Weights of a small GPT-style language model, trained from scratch on English Wikipedia.
Size: MLP 384 SwiGLU, vocabulary 5056, 3.42M parameters.
Architecture: RMSNorm before each block, rotary positions, biases on query, key and value, tied embeddings.
Training: a variant of SOAP for these matrices, 167M tokens, 2547 steps.
Each number is 128 + 24 x the weight over its row's rms, rounded and kept within 0 to 255. Layers, rows and columns count from 0. The size above them is the row's rms in percent of the matrix's.

# layer 6 attention query, 128x128, rms 0.0573, rows 0-34,64-98, columns 0-63
size [116  78  85 106 100  79  88  95  94  92  89 108 104 107 106  91  95  96  99  96 103 100 107 100  93  91  98  93 114  96 107 105 134 107 102  76  72  85  97 117  92 111 104 114 101  93 102 108 105  98  86 103 102 104 108  95  97 104  99  92 110  99  98  92 103  94 108  60  84  99]
[[131 105  43 135 154 150 123  79 115  98 140 104  95 131 123 105 136 106 109 131 124 121 118 117 117 124 129 111 132 103 165 161 120 136 125 101 119 105 120 112  89 175 127 164 178  95 132 122 115 104 108 121  85 127 167 119 111 118 110 154 134 138 167 132]
 [106 115  70 120 138 110 131 112 118 127 114 106  81 174 175 107 108 189 111 140 101 151  81 114 111 156 161 116 116  95 140 165  84 146 124  70 131 108 127 156  87 151 106 116 123 116 114 113 143 148 112 131 141 110 116 150 118  81  94 154 149 118 128 143]
 [154 137 172 157  92  75 130 113 119  89 151 162 127 139  92 131 125 130 120 114 119 148 151 128 171 167 130 126 152 146 110 132 156 108 113 171 114 119 138  93 116  90  85 132 147  88  86 103 103 130 129  98  94 115 128 136 108 118 167  88  99 158 108 165]
 [116 129 118 116 124 107 155 150 103 111 122 129 144 131 154  99 147 120 151 102 111 179 155 138 134 163 132 116 148  76 143 146  72 120 138 126 148 161 147 118 149 125 138 144 135 115 111 141 139 164 109  67  97 169 118 125 138  92 171 140 114  78 124 149]
 [121 127 115 136 112 135 132 147 121  75 141 131 131 103 143 105 166 135 102  70 127 129 115 154 125 117 141 128  98 119  94 152 106 130 152 125 168 125 145 100 168 130 116 175 159 163 142  52 165 141  98 103 101 161 148 159 103 109 146 124 119 100 148 162]
 [111 144 118  98 104 105 139 120 123 117 114 136  98 119 123 119 157 142 117 108 126 142 145 115 113 162 159 138 127 129 133 147  99 166 111 104 150 103  94 106 130 135  90 149 132 137 129  85 173 124  62 124  84 125 116 105 150 129 120 153 126 155 103 153]
 [154 115 109 105 141 123 133 196 122  89 143  54 155 133 118 132 147 154 133 111 126 150  97 132 123 130 121 141 146  91 121 122  95 134 133 137 138 123  91 112 139 108 148 164 167 124 197  96 121 129 126 125 117  86 136 142 103 107 121  97 110 137 146 108]
 [145 120 119  79 143 123  97 169 173 128  65 171 115 169 187 103 150 129 128 157 121 124 169 105 158 129 146 129 103  99 148 117 145 143 160 109 126  75 132 149  92 117 126 113 126 103 161 179 129 116 105 108 105 165 121 128 103  94 109 122  88 110 126 125]
 [154 140 134 111 154 155 146 128 142 139 143 149 148 154 139 141 111 116 138 151 113 144 108 107 152 126 153 132 159 118  99 155 115 117 141 131 152 134  76 143 135  57 129  61  88 108  84 132 151 167  77 101 160 139 131 109 150 125 111 112 131 113 127 147]
 [135 156 128 119 122 125 113 146 133  72 121 109 149 174 121  91 126 128 127 118 112 123 174 127 166 155 133  94 113 102 107 150 123 123 169 112 135 122 120  72 144 189 103 142 124 101 100 139 110 134 114 143 134 169 163  91  86 108  96 148 139 137 140 101]
 [134 116 116 132 146 124 155 163 129 174 165 110 107 111  86 101  85 168 141 119 124 107  98 107  68 137 143 153 134 111 148 149 111  77  81 137 172  99 113 113 112 127 107 144 132 112 131 113 126 135 153 131 121 139 161 129 157 164 115 122 153 134 140 101]
 [154 114 146 127 158 153  88 159 143 167  62 116 133 108 140 149 115 123 136 118 138 132 127 107 127 172  87 116 113 119 115 126 127 118 128 110 115 129 131 149 136 123 155  69  84 180 175 146 131 104 119 127 151 140 125  97 121 168 148 107 113 172 136  93]
 [136 122 175 128  84 134 149 120  98 117 104 143 155  90 135 163 126 139 134 169 131 137 155 116 135 150 180 148 147 135  76  94 112 147 150 140  98 122 150 130 137 101 178  80 116 137 149 118 140 170 136 123 142 119 126 144  85 150 103  92 121 169 146 128]
 [125 164 113 117 119 124 156 154 178 125 125 123 130 147 162 114 122 153 132 158 107 172  87  82 135 152 101 119 108  67 122 125 128 150  89  99 143 141 143 130  97  76  85 123 130  75  99 128 174 100 130 133 114 109 150 140 124 117 139 146 108 119 143  99]
 [ 61  97 135 143 152  93 110 116 134 157 109 156 167 111 101 136 142 161 123 127 156 176 141  96 114 164 100 116 126 141 116 108  72 140 137 150 117 138 196 151  90 119 124 126  72  96 136 134 106 130 130 115 105  99 140 162 110 108 144 119 128  82 116 131]
 [137 123 123 144 123 140  96 100 115 117 139 163 151 115 123 139 127 130 102 157 147 116 169 113  66  84 146 110 155 178 157 109 142 123 149 133 165  97 113 132  98 112 120  90 144 116 134 126 149 132 121 123 124 156  74 119 154 117 101 179 103 126  95 117]
 [151  88 175 133 147 120 117  91 121 106 123 130 125 135 137 112 107 174 169 140 134 178 125  99 127  99 131 127  74 125 118 119 133  80 133 102 140  71 138 168 136 119 135 121 120 142 128 116 122  56 174 146 133 141 110 121 155 109 137 138 187  82  94 132]
 [136 117 131 114 159 150 104 161 131 123 174 156 121  89 153 141 111 179 149 117 120 117 106 124 107 104 137 118  95  81 114 152 118  94 147 159 100 108 153  82 150 169 143 123 118 147 112 114 126 140 110 159  99 121 154 173 140 150  90 144 125  71 156 123]
 [153 140 173 144 125 121 118 121 106 147 121 139 169  97 103 137 110 135 148  72 160 125 137 122 119 132 155 146 176 180 128 119 124 113 138 164 128 149 170  98 122 161 143 120 111 178 146  98 157 156 121 129 115 115 134 118 160 123 122 120 134  99 122 154]
 [121 138 154 125 150 120 160 117 113 150 107  88 145  99 121 159  83 117 116 127 129  73 139 112  92 150 124  88 135 169 137  84 125 114 127 171 142 153 145  90 137 163 134  86 115  81 124 129 148 129 153 149 144 132 156 138 128 148 127 152 148  74  91 130]
 [172  90 126 101 125 143 101 166 160  99 105 123  89 147 159 144 136  87 158 182 105 172 214 129 103 124 137 145 174 137 126 144 137 161 113 100 121 153 150 129 133 152 130 177  96 118 119  93 104 144 123 117 145  83 106 138 150 107 108 138 181 119 145 136]
 [106 119 150 129 119 132 118  81 131 140  97 159 160 104 165 160 116 191 162 138  96 177 120 145 127 146 125 141 132 162 115 154 117 104  71 133 180 100 189 114 114 154 119 147 121  97 103 137 100 173 129 113 129 106 158 130 161 129  97 114 139 129 118 142]
 [154 134 147 135 120 122 104  95 176 166 142 132 132 121 126 142 108 120 112 117 166 120  90 123 132 107 151 101 145 152 111  83 164 138 150 138 152 127  95 188 141 121 123  86 112 153 128 136 112  94 135 129 146  76 145  98  85 108 119 143 139 164 136  88]
 [141 168 115 128 145 125 131 109 113 168  95 134 104 109 132 119 127 146 129 149 112  97 151  94 125 158 133 152  54 124  93  87 146 154 117 131 114 164  84  92 151 142 155 121 141 143 136 129 142 137 141 124 102 124 147 108 112 141 163 155 178  89 159 136]
 [138 140 113 146  81 123 157 123 167 142  69 114 150 150 161 136 118 105 137 123  83 122 147 102 137 123 100 131 130 130 140 166  84 111 116 131 114 194 139 161  97 157 104 177 137 124 144 112  93 114 164 113 167 153 146 101 125 134 176 122 142 121 133 176]
 [110 154 158  80 113 138 127 115 199 162 126 104 131 122 135 146 127  77 145 125 114 141 136 151 151 100  85 140 119 113 137 115 103 123 129 153  97 110 138 108  93 181 140 147 117 136 154 109 111 122 127 121  93 141 132 143 119 126 133 134 125 122 104 128]
 [ 99 128 140 136 130 141  77 164  79 117  94 105 117 111 116 170 116 107 147 150 118 122 138  96 117 106 113 136 112 143  89 146 123 142 110 131 107 166  99 108 137  99 172 122 171 137 127  61  71 104 111 132 131 149 151 118 112 149 151 102  96 132 112 121]
 [138  95 102 127 139 171 101 161 150 148 137 160 172  93 132 202 126 137 126 120 134 100 153 121  85 154 147 112 136 157 128 153  78 139 142 141  84 139 195 106 121 144 124 122  95 123 125 162 121 171 107 110 156 141 125 107 127 137  98 131 165 103 119  98]
 [115  88  90 103  71  86 115  84 154 128 144 129 111 107 131 133 127 151 120 153 121 152 109 117 122 155 108 146 174 160 113  92 129 151 108 124 105 155 161  84 152  91 102 152 155 152 155 119 123 155 160 124 130 169 113 154 141 108 155 122 147 133 150 130]
 [116 143 119 134 113 141 129 148  94 121 128 124 140 151 101 165 159  99 141 141 166 108  84 115 153 116 102  70  71 134  76  99 108 114 117 109 176 126  90 163 130 130 115 176 147 112 141 141  83 142 123 145 132 136 167 126 134 169 126 117 119 181 137 121]
 [123  80 151 138 137 146 162 115 146 156  93  95 137 128 101 121 143 108 120 131 118  92 118 133 127 141 100 116 132 108 180 141  85 148 162 119  95 126 122 124  78 101 161 117 156 131 142 109 122 112 152 124  82 116 128 205 120 169 193 131 139 135 139  85]
 [115 111 127 131  97 112 100  93 109 142 142 119 100 122 151 126 126 195 142 107 138 110  90 104 106 135 113 181 148 128  83 112 179  95 133 146 168 118 100 113 158 111 114 116 135 151 111 127 151 121 154 118 142 121 143 140 129 180 112 143 148 128 131 157]
 [133 134 182 135 114 119 130 160 160 150 115 129 154 124 146 154 106 185 151 143 121 120 130 146 135 134 107 121 123 177  94  96 117 107 126 105 124 133 120 167 166  91 163  82  97 146 117 158 160 151 137 126 179  97  89 126 152 132 134 123 147  94 121 123]
 [139 119 126 124 129 113 133 124 135 103 152 107 121 154 137 104 113 120  92 145 162 105 123 148 151 136 127 148 175  33 151 180 136 102  79 132 105 122 116 136 102 165 116 123 164 145 153 138 105 115 108 122 108 113 144 108 104 149 128 152 103 149 168 114]
 [116  78 135 132 109 142 105  94 146 152  84 158 140 144 126 157 105 160 135 141  92 142 118 114 106 131 138 136 164 131 116 117 100 122 174 148 105 140 115 118 148  80 182 100 114 144  77 152 130 148 102  96 146 122 104 127 134 113 121  67 163 134 141 124]
 [124 152 182 153 118  97 112 139 119 100 120 106 123 154  92 138 182 141 129 193 160 153 145 168 112 104 135 111 173 101 119 150 137  94 143 142 159 114  92 117 119 132 164 150 130 101 105 134 155 115  76 116 105 174 155 148 103 129 166 122 176 153 119 121]
 [154 128 135 106 136  95 148 161 142  88  95 183  86 184 138 116 158 133 139 110 177  87 110 107 121 138 142 121 111 147 148 139 127 134 159 106 122 124 111 111 143 147  82 125 150 120 165 113 129 139 108 125 106 118 109 124 103 103 131 178 119 102 114 129]
 [121  89 114 114 127 142 131  83 110 121 130  95 137  85  93 126 115 128 145 130 105 123 118 126 103 122 136 171 155 137 138 135 116 110  99 162 135 136 102 121 106  97 131 154 127 111  80 145  98  95 143 143  91 130 164 133  97 156 108  90 138 157 102 134]
 [143 134 133 117 180 188 140 112 100 109 138 142 127  80 121 112 124 133 126 122 131 129 149 114 120 101 144 123 111 128 110 114  63 179 151 141 141  75 143 140 104 105 133 147 148 129 108 135 122  97 130 130 165 160 127  88 144 126 100  78 110 128 120 131]
 [120 134 129 113 162  78 131 108 109 115 116 164 142 147 156 133 127 132 131 126 151 138 117 153 153 148 136 109 114 105  89 146 119  81 125 133 109 109 112 139 127 156 108 129 160 135 153 125 123  78 112 125 123 130 137 173 201  93 140 147 160 114 118 126]
 [ 96 168  89 114 115  94 136 173 128 130 134 138  95 135 142 108  97 125 150 118 174  82 163 115 149  98 136  93  95 122 122 136 144 124 119 122 110 108 159 120 146 167  93 146 116 116 144 126 121  81  91 114 148 134  79 105  92 130 153 160 114 122 121 136]
 [114 151 177 170 115 118 138 167 101 117 103 112 146 139 137 127 134 150 136  90 164 126 132  82 168 144 125 150 140 110 137 122 162 151 174 129 161 152 145 128 111 133 147 124 121 121 140 141 140 132  94 130 129 159 160  99  62 146 131 123 139 137 125 152]
 [147 148 140 125 145 112 134 143 112 121 161 119 135 137 130 115 131 113  97  99 129 124 135 125  98 119 107 101 152 133 114 156 103 108 155 106 171 155 172 164 143  83 108 121 110 172 157 148 173 160  88 101 143 125 170 125 160  98 163 149 136 137 135 147]
 [108 120 121 120 106 161 137 104 110  80 182 132 161 139 148 157 126 134 131 155 164  98 167  93 167 115 171 124 120 130 134 102  92 150 161 132 148 143 132 119 137 127 122 108 118 124 124 117 107 115 108 137 135 171 143  94 114 168 148 159 132 128 168 115]
 [131 136 148 121 153 116 104 136 120 122 107 120 109 104 109  77 137 113  91  98 159 147 124 106 120 102 150 160  92 122 136 115 117  84 111 100 113 170 110  74 147 125 117 155 128 159 133  86 123 161 115 108 108 127 101 121 123 127 115 154 146 106  97 126]
 [139 133 144 130 109 136 190 147 153 113 131 164 143 128 114 107 100 115 163 135  98  64 113 158 113 127 106 109 135 142 167 149 124 130  97 111 136 133  86 101 102 182 144 135 121 128 114 117 157 137  99 122 114 112 156 169 163 109 138 124 121 126 136 126]
 [ 92 128 140 118  98 117 110 115 130 102 146 121 114  81 128 156 169  78 129 109 138 156 127 145 138 113  85 124 123 135  96 111 110  84  85 160 116 109 150 143  93 137 137 129 124 158 128 115 148 124  95 114 127 125  97 135 119 130 149 106  83  87 137  99]
 [147  92 160  57 107 158 174  83 144 127  80 107 120 114 135 162 114 125 157 108 165 122  91  72 145  78 143 109  96 117 134  91 121 148 122 126 109 130 115 113 105  89 158 119  93 157 141 139 170 120 141 137 105 111 130 168 125 104 120 122 139 150 136 113]
 [ 77 118 119 108 145 136  90 159 111 128 153 133  88 128 141  99  93 111 106 168 128 131 111 146 142  70 129 135 104 129 150 156  81 131 155 125  96 131 130 157 124 110 108 112  98 169 167 141 148 163 125 180 176 157 120 154 121 132 110 106 130 156 162 143]
 [131 175 110 130 123 106 107 123 152 133  85 145 145 163 156 132 112 143 104 145 157  89 114  93 162 136 120  94 143 158  96 172 121 140 129 140 137 125 147 157 154 102 142 105 107 134 133 137  90 147 112 148 166  84  96 102 126 116 154 115 115  80 160 112]
 [134 116 175 100 115 133 164  76 168 116 135 135  76 126  82 124 136 142 164 123 120 148 135 138 121 144 112 196 126 122 131 132 147 130 173 140 117 109 106 125 101 120  77 109  74 145 139 144 117 146 121 149 134 116 150 119 148  99 113 103 138 107 145 130]
 [ 96 138 126  86 130 155 123 147 161 108 156 134 126 118 141 122 122 149 137 155 129 120  98 153  97 124 142 133 144 152 153 161 142 103 140 147 110 111 100 150 119 145 186 157 104 131 124 109 163  90 138 148 121 173 121 121 110 125 105 133 148  84 154 153]
 [106 157 136 126 147 146 116 138 124 147 147  97 145  98 110 114 103 175 152 112 167 167 138 112  98 104 118 137 131 131 116 116 149 147 115 111 122 154 163 165 141 110 125 107 123 110 121 121 170 152  86 111 101 150 116  74  55 169 130 122  94  99 145 147]
 [151 119 167 139 102 124 119  89 135  75 156 151 131 133 122 100 142  99 114 146 154  96 118 106 164  96 144 127  97 173 151 127 156 110 148 127 150 119 130 160 173 136 108 173  98 141 113 126 107 118 127 150 130 100 128 137 125  88 120 129 108 124 171 102]
 [144 126 137 118 156 126 130 128  99 103 120  96 129 116  92 101 114 168 144  81 129 142 162 127 102 115 184 122  81 118 102 120  86 123 150 135 100  97 153 129 125 135  99 105 138 121 104 154  88 139 143  95 158  84  72 130 120 101 116 115 154 146 121 129]
 [128  80  98 126 148 143  96  96 174  88 133 129 129 106  81 131 112 153 114 121 158 124 131 115  94 109 123 173 111 140 117  94 128 111 166 154 124 120 118 141 162 154 103 150 126 139 156 130 165 132  92 146 152 141 106 138 120 142 129 157 104 148 134  89]
 [136 105 135 118 174 101 111 130 109 120 100 129 104 128 147 102 145  60 130 171  99 101 184 114 167 130 117 200 117 138  76 153 147 104 151 128  64 132 115  75 146 124 121 130 130 107 119 110 107 118 122 126 119 128 119 140 138 109 140 151  89 137 194 127]
 [170 160 100 132 134 122 123 110 134 122 149 157 173 148  95 117 153 139 164 127 127 139 101 132 114 128 128 116 124 167 131 117 133 138 154 120 122 144 173  81 102 122 152 162  95  90 115  88  91 153 130 138 143 106 129 141 121  91 102 140 147 134 128 138]
 [103 113  87 130 113 130 153  80 142  98 131 115 169 123 152 143 113 174 112 134 128 149  91 171 110  83 117 123 150 167  97 141 101  90 116 149 137 115 117 131 149 130 131 128 111  99 101 163 160 132 105 133  90 116 121 107  96 135  96 127 148 169 150  98]
 [ 97 147  69  92 118 101 109 153 123 142 128 123 160 146 106 124 169 107 128 154 129 112 146 142 128 104 151 117 104 148 106 133  93 150 120 111 152 109 169 129  93 152 122  90  65 102 169 119 160 165 162 174 146 163 145 144 158 107 126 132 130 110  99 124]
 [136  77 149 111 132 142 144 159 126 104  79 132 139 131 131  94 128 164 173 120 123 120 121 146 153  80 130 100  88 115 140 169 134 148 145 132  88 171 130 129 130 152 124 113 108 107 106 152 141 134 149 125 136 177 167 142 153  98 121  93 139 106 108 104]
 [131 144 149 129 115 151 137 127 177  88 124  79 155 128 158 121 149  80 167 148 139 100 130 114 108 115 152 131 159 159 141 129 142  96 137 107  93 116  95 169 132 123 101 138 147 139 126 117 104  98  84 105 146 121 101  73 111 128 120 140 135 124 137 115]
 [103 138 113 111 125 133 157  81  90 129 120 156 135  97 114 123 148  66 159 150  92 153 137 123 145 111 130 124 147 110 154 166 116 129 135 143 146 135 111 125  88 153 142 124 144 152 153 167 141 124 142 128  94 102 175 154 120 129 141  80 129 138 127 142]
 [105 146 155 124 108 164 155 172 100 141 118 155 153  90 182 104 147  95  99 141 122 121 122 126 135 100  92 141 117 112 125 101 123 155 183 114 132 118 162 161 124  98 134 114 141 136 150 107 100 112  95 134 141 116 142  90 133 175 105 147 119 159 117 171]
 [143 169 137 125  99 179  72  99 137 110 114 127 166 160 132 102 150 119 120  96  92 170 133 152 181 116 130 124 107 105 155 122  93 162 155 147 129  80 111 156 134 123 102 118 101 134 107 115 129 150 156 128 129 125 137 158 139 114 137 122 115 143 106 132]
 [123 125 180 111 106 164  78 119 126 117  99 117 124 125 105 118 127 125 115 123 158 185 102 133 138 111 105 157 107 123 145  68 130 152 122 147 116 145 116 138 142 160 110 120 135 148 128 137 157 118 127  88 124 106 156  99 111 119 127 103 146 115 126 188]
 [163 120 107 137 102 141 164  69 119 164 130 134 107 142 103 103 143 126 155 147 135 140 125 100  74  83 142 130 137 121 140  92 169 120 115 166 142 152 103 129 102  88 143 152 100  91 107 125 106  71 129 110 130 111 136  94 129 144  92 173 142 131 157 127]
 [158 111 102 132 119 151 111 111 155 183 123 131 171 126 151 153 139  92 111 118 103 119 175  94 154 147 105  90 145 143 144  84  96 158  99 133 134 168 145 139 117  99 118 115 135 114 145 122 108 157 133 112 156 122 104 109 178 145 112 146 115 103 139 122]
 [110 129 160 144 121  97 129 135 127  91 138 118 106 156  86 120 124 156 104 165 162 128 137 173 124 139  95 155 204  90 127 136 173 106 167 160 140 141 122 143 113 126 138 130 134 119 114 156 166  90  98 126  98 115 168 149 125 101 155 114 133 149 161 140]
 [164 119 117 157 140 173 146 151 120 188 125 147 161  96 113 147 148 135 140  95 115 142 118 127 107 141 101 131 154 146 132 105  97 129 114 142 132 113 103  97 109 107 130 119 108  83 148 131  92 147 160 175 131 111 113 109 124 151  90 144 141 155 122 147]]
# layer 6 attention key, 64x128, rms 0.0573, rows 0-34, columns 0-63
size [126  76  96 107 105  94 113 105  94 104  89  94  92 100  99  87  94  93  93 101  93  98 100  98  89 106  97 100  95  92  97 101  56 101  93]
[[130 114  85 100 133 109 137 140  79 106 146 127  73 155 117  89 151 114 104 128 140 121 112 111 118 100 125 117 124  81 165 179 179 138 143 114 119 111  89  90 100 142 126 160 159 116 119 117 152 118 107  88 104 140 140 127 123 145 165 121 159 102 117 165]
 [126 116 119  73 130  96  72  80 134 108 117 131 144 102 143 125 138 124 152 152 158 147 112 130 122 133 130 139 100 161  84 103 156  90 104 115 131 165 164 165 168 102 152 107 100 146 120 167 139 143 104 145 125  96  82 128 149 126 111 137 162 113 102 150]
 [149 124 160 112 136 115 186 106 135 115 134 139  90 130 143 102 111 120  92 122 160 135 112 180 102 109 138  94  66 137 104 100 135 128 107 138 146 141 146 118 142 156 116 129 164  99 127 117 155 135 146 104 128 172 137 112 131 101 169  96 159  92 113 157]
 [160 129 139 157 135 130 107 103 111 149 124 127  84 142 119 132 101 130  85 142 130 141 108  98  91 190 124 118 114 160 111 142 135 150 138 169 139 148 121 113 105 117 129 139 119 112 119 113 145 123  92 139 142  75 118 164 119 114 155 112 144 128  86 129]
 [165 121 104 100 132 152 132 161  86 104 146 143  96 155 101 105 108 110 131 116 173 122 108 115 116 113  98 170  97 114 132 139 137 128 138 165  98 141 160 109 150 114  97 134 119 122  81 131 120 141 140 105 143 161 124 147 112 136  94 105 106 138 114 144]
 [148  87 130 110 118  92  93  80 147  97 140 133 102 124 152 141 103 126 157 129 114 114 105 177  97 107 137 135 149  81 131 149 150 116 114 138 123 110 140 172 122 113 107 107 104 143  95  97 116 199 128 104 131 144  93 120 142  95 122 159 141 143 122 148]
 [135 133  96 108 168 155 152 110 138  97 157 134 152 155 118 107  98 117 119 138 131 163  92 144 141  92 132 113 140 163 106 135 149 144 121 147  52 106 128 125 161 144 155 158 127 145 178 112 121 112  80 104 123 119  93 120 139 134 139 180 149 136 147 161]
 [ 98 148 143 123 174 165 128 134 114 133 169 125  90 123 105 125 125 129 144 124 152 110 109  74 108 140 147 118 141  86 100 154 124 174  99 103 113  81 150 127 146 142 152 161 138 160 116 118 134 100 138 143  91 111 174 117 110 128 119 126 122 124 111 173]
 [142 153 145 103 144 147 173 107 155 138 111 142 128  47 149 100 142  94 133 132 147  88 110 111 144 140 123 143 177 139 128 158 124 139 135 134 137 127 118 131 119 157 126 102 120 114 134  93 147 133 164  95 131 116 101 132 105 102 114 131 116 115  68 103]
 [ 99 122  95 141 160 151  93 145 109 125 143 142 152  65 134  87 175 132  85 116 149 142  97 135  80 100 113 152 149  86 151 116 122 141 142 132 140 167 101 138 149 115 129 120 151 119 120 140 151  85 101 143  87 140 150 133 141 136 141 137 139 126 108 178]
 [127 103 159 118 127 157 135 164 118 155  95 113 155 128 148 132 158 142 149 122 137 123 101 103 123 118 151 138 136 133 114 120 124 165 144 119  90  79 123 159 136 150 149 141 116 129 119 123 106 160 141 137 168 149 103  91 111 136 126 149 106  99 185 100]
 [138 128 100 123 133 102 155 147  97 103 152 186 114 158 132 139 107 153 122 148 141 122 105 128 111 119 146 126 100  82 140 130 106 157 160 124 130  95 129 116  95 121 145 170  80 125  87 110 127 148 126 155 104 145  86  86  98 175 161  91 118 126 130 147]
 [114  84 142 104 112 147 129 170  96 120 133 136 114 164 102 107 131 155  98 115 126 139 108 143 123 132  91 105 131 109 140 136 135 108  98 177  68 103 131 152 133  99 126  93 144 106 129  96 121 130 130 145 149 117  89 133 145 114 119 127 121 138 103 122]
 [140 100 138 129 143  99 129 115 117 137  88 121 153 130 142 153 141 138 131 131 142 102 143  93  61 145 122 124  84 125  97 152 131 122 117 136 123 128 153  97 109 133 134 196 145 126 113 156 116 122 132  98 127  66 102 109 116 120 127 164 149 165 130 134]
 [120 154 102 104 129 112 115 115  98 121 136 105  88 146 153 138 105 114 131 164 103 117  79 183 118  80 149 149 154 104 140 156 183 133 100  96 141 162  98 115 156 145 117 150 153 147 143 117 100 111  80 118 146 146 140 160  98 153 148 138 126 178 101 152]
 [109 127 117 152 105  97 112 112 132 150 107 159 152 127 116 135 125 114  98  90 123  97 149 115 142  83 130 113  70 138 185 135 110  84 107 114 119  91 113 123 132 165 189 149 130 132  70 157  94 143 117 119 132  87 134 148 135 158 124 134 166 173 111 159]
 [136 122 101 161 127 107 154 153 101 173 139 160 162 153 121 171 116  90 144 131 163  91 121  85 149  88 153 130 115 130 131 120 153 132 105 123 140 122 113 110 127  82 123  98 159  80  85 141 149 148 153 139 117 121 116 104 167 204 145 137 182 131 130 120]
 [ 91 107 136  80 120 137  91 152 115 114 114 135 133 101  72 107  92 143 124 128 173 121 100 107 112 126 157 128 145 149 131 118 130  98 100 105 151 123 126 128  94 110 107 146 154 179 152  81 157 103 129 162 111  86 110 128 122 157 148 151 116 160 140 107]
 [112 109 154 100 144 152 102 146 141 140  69 139 137  93 145 129 130  99  78 111 146 120 153 113 129  87 115 124 158  87 134 144  89 139 145 121 134 151 116 125 123 125 129  86 163 123  99 173 118 128 113 153 156 156 141 114 165 192  86 117 108 120 104 125]
 [116 126 147 131 106  98 102 130 141 108 162 159 146 128 131 110 120 126  97  83 158 131 139 132 145 169 110 146 161 110 170  87 146  97 120  63 156 147 114 145 132 129 104 133 140 122 151 107 122 146 125 137 141 105 149 136 120 161 156 104 109 189 105  82]
 [118 103 132  99 126 138 134 125 104 137 107 168  94 128 141 104 125 156 113 111  93 102  78 100 102 134 111 146  94 116 153  70 101 129 174 149 190 113 121 153 111 125 113 112 131 102 129 131  81  90 128 119  85 125  97  92 183 133 107 159 129 127 106 110]
 [195 130 144 117 115 160 144 106 107 159 152 161 129 159 113 125 132 116 107 141 128 100  54 161 128 121 119 154 122 109 173 131 160 139 124 136 147 128  96 165 125 120 114 150 125  81 159 110 126 145 150 129 133 139 107 188 109 119 151 145 139 135  88 129]
 [121 119 133 134 143 139 161 141 108 169 134 108 103 142 131  91 134 104 156 184 153 150 158  75 162 126  87 125 126  94 166 113 107 128 158  91 106 131  87 184 109 133 133 125 103 140 133 108 166 161  73 134 109 142 141 115 126 141 132 107 123 117 136 163]
 [110 137 126 125 140  55 159 131 155 132 129 124 113 139 153 140 130 122 136 125 149 134 150 139 192  86  95 125 167 163 155 131 151  90 125 162 140 123 154 155  88 151 124  94 129  99 140 107 147  95 141 153 107  99  95 124 143 120 103  68 150 142 171  73]
 [116 120  98 146 102  95 119  76 155 180 154  98 124 125 141 109 122 163 125 122 154 153 144 137 131 128 137 131 116 116 117 103 156 110 158 165 163 142 125 102 187 137 124 116 167 112 148 153 107 158 113  97 107 120 116 129 157 110 101 136 144 148 141 170]
 [171 128  93 163 142 128 119 123 116 116 150 109 113 127 142 102 146 103 141 150 158 121 120 152 133 159 118 162 125 144 129 137 119 167 143 120 121 127  81 101 173  82 134 100 139 126 121  98 100 103  94 125 122 122 164  85 156 131 109 123 136 149 145 118]
 [146  92 125 146 159 142 156 149 109 123 164  88 155 148  82 145  92 110 164 107 137 131  94 163  91 118 146 128 147 119 101 169 131  83 119 113 122 143 176 141 145 151 118 126 117 114  82 115 108  80 149 169 112 146  77 145 109 138 143  98 120 129 116 135]
 [120 134 157  91 160  97 135 155 138 135 107 102 110 148 155 100 138 137 115 134 115 133 112  86 163 122 146 161 158 154  95 158 129 144  87 118 161 113  64 109 150 114 158 127 141 137 139 139 131 132 149 160 133 128 129 130 102 128 144 105 112 143 139 113]
 [168 129 109  98 150 159 156 125 133  98 107 104 144 156 110  86 138 124 148 114 158 152 116 150 113 160 155 101  92 106 118 198 133 107 131 142 133 152 108 159 150 166 123  93 109 130 136 128 133 147 147 123 128  75 161  96 120 128 114 140 177 111  74 110]
 [134  91 133 129 132 129 132 142 136 121 115 119  92 100 157 120 110 132  94 144 132 138 118 128 115 143 152 148 151 155 107 140 108 111 131 172 145 155 187 150 209 131 119 147 111 154 157 154 129 125 108 124 116 116  99 161 133 106  94 141 120 115 139 149]
 [154 146 105 113 131 145 118 140 117 131 123 150 169 105 137 177 113 128 165 172 141  94 127  81 104 123 155  96  82 118 128 133 133  95 121 169 114 142 140 106 124 149 119 150 105 121 137 126 151 116 119 139 142 116  94 144 134 153 103 132 140 141 119 130]
 [114 157 109 126 143 134  99  94 133 124 139 126 168 123  99 117 102  99 152 117 106 147 135 138 113 140 141 128 145 119 153 125 170  94 102 150 107 135 132 162  96 103 132 158  88 112 131 151 157 161 149 155 170 118 120 114 153 160 145  74 134 115 169 123]
 [150 161 105 119 107 133  94  83 130 113 148 153  97 120 127 112 134 105 130 123 154 108 125  91 143 136 117 121 115 151 165 149 136 100  88 135 159 138 108 164 115 149 120 168 110  79 115 120  73 114 147 169 101 161 131 117 120 137 116 125  55 137 120 117]
 [ 98 107 121 133 149 128 151 134 131 157 116 115 128 157 102  97 156 154 139 147 137 129 133 117 141 134 167 113 147 158 114 122 172 137 143 107 136 116 121  77 147 139 126 136 146 118  97 154  93 124  79  85 134 150 125 130  98 130 153 140 181 144  99 122]
 [149 161 154  82 127 142 126 137  93 127 113 103 117 100 141 110 140 133 133 130  94 145 156 144 141 130 107 119  99 138 122 134 103 105 165 106 112 103 160 140 134 136  77 136 101 140 138  88 145 132 154 170  99 119 156 132 105 125 106 103  80 127 118  89]]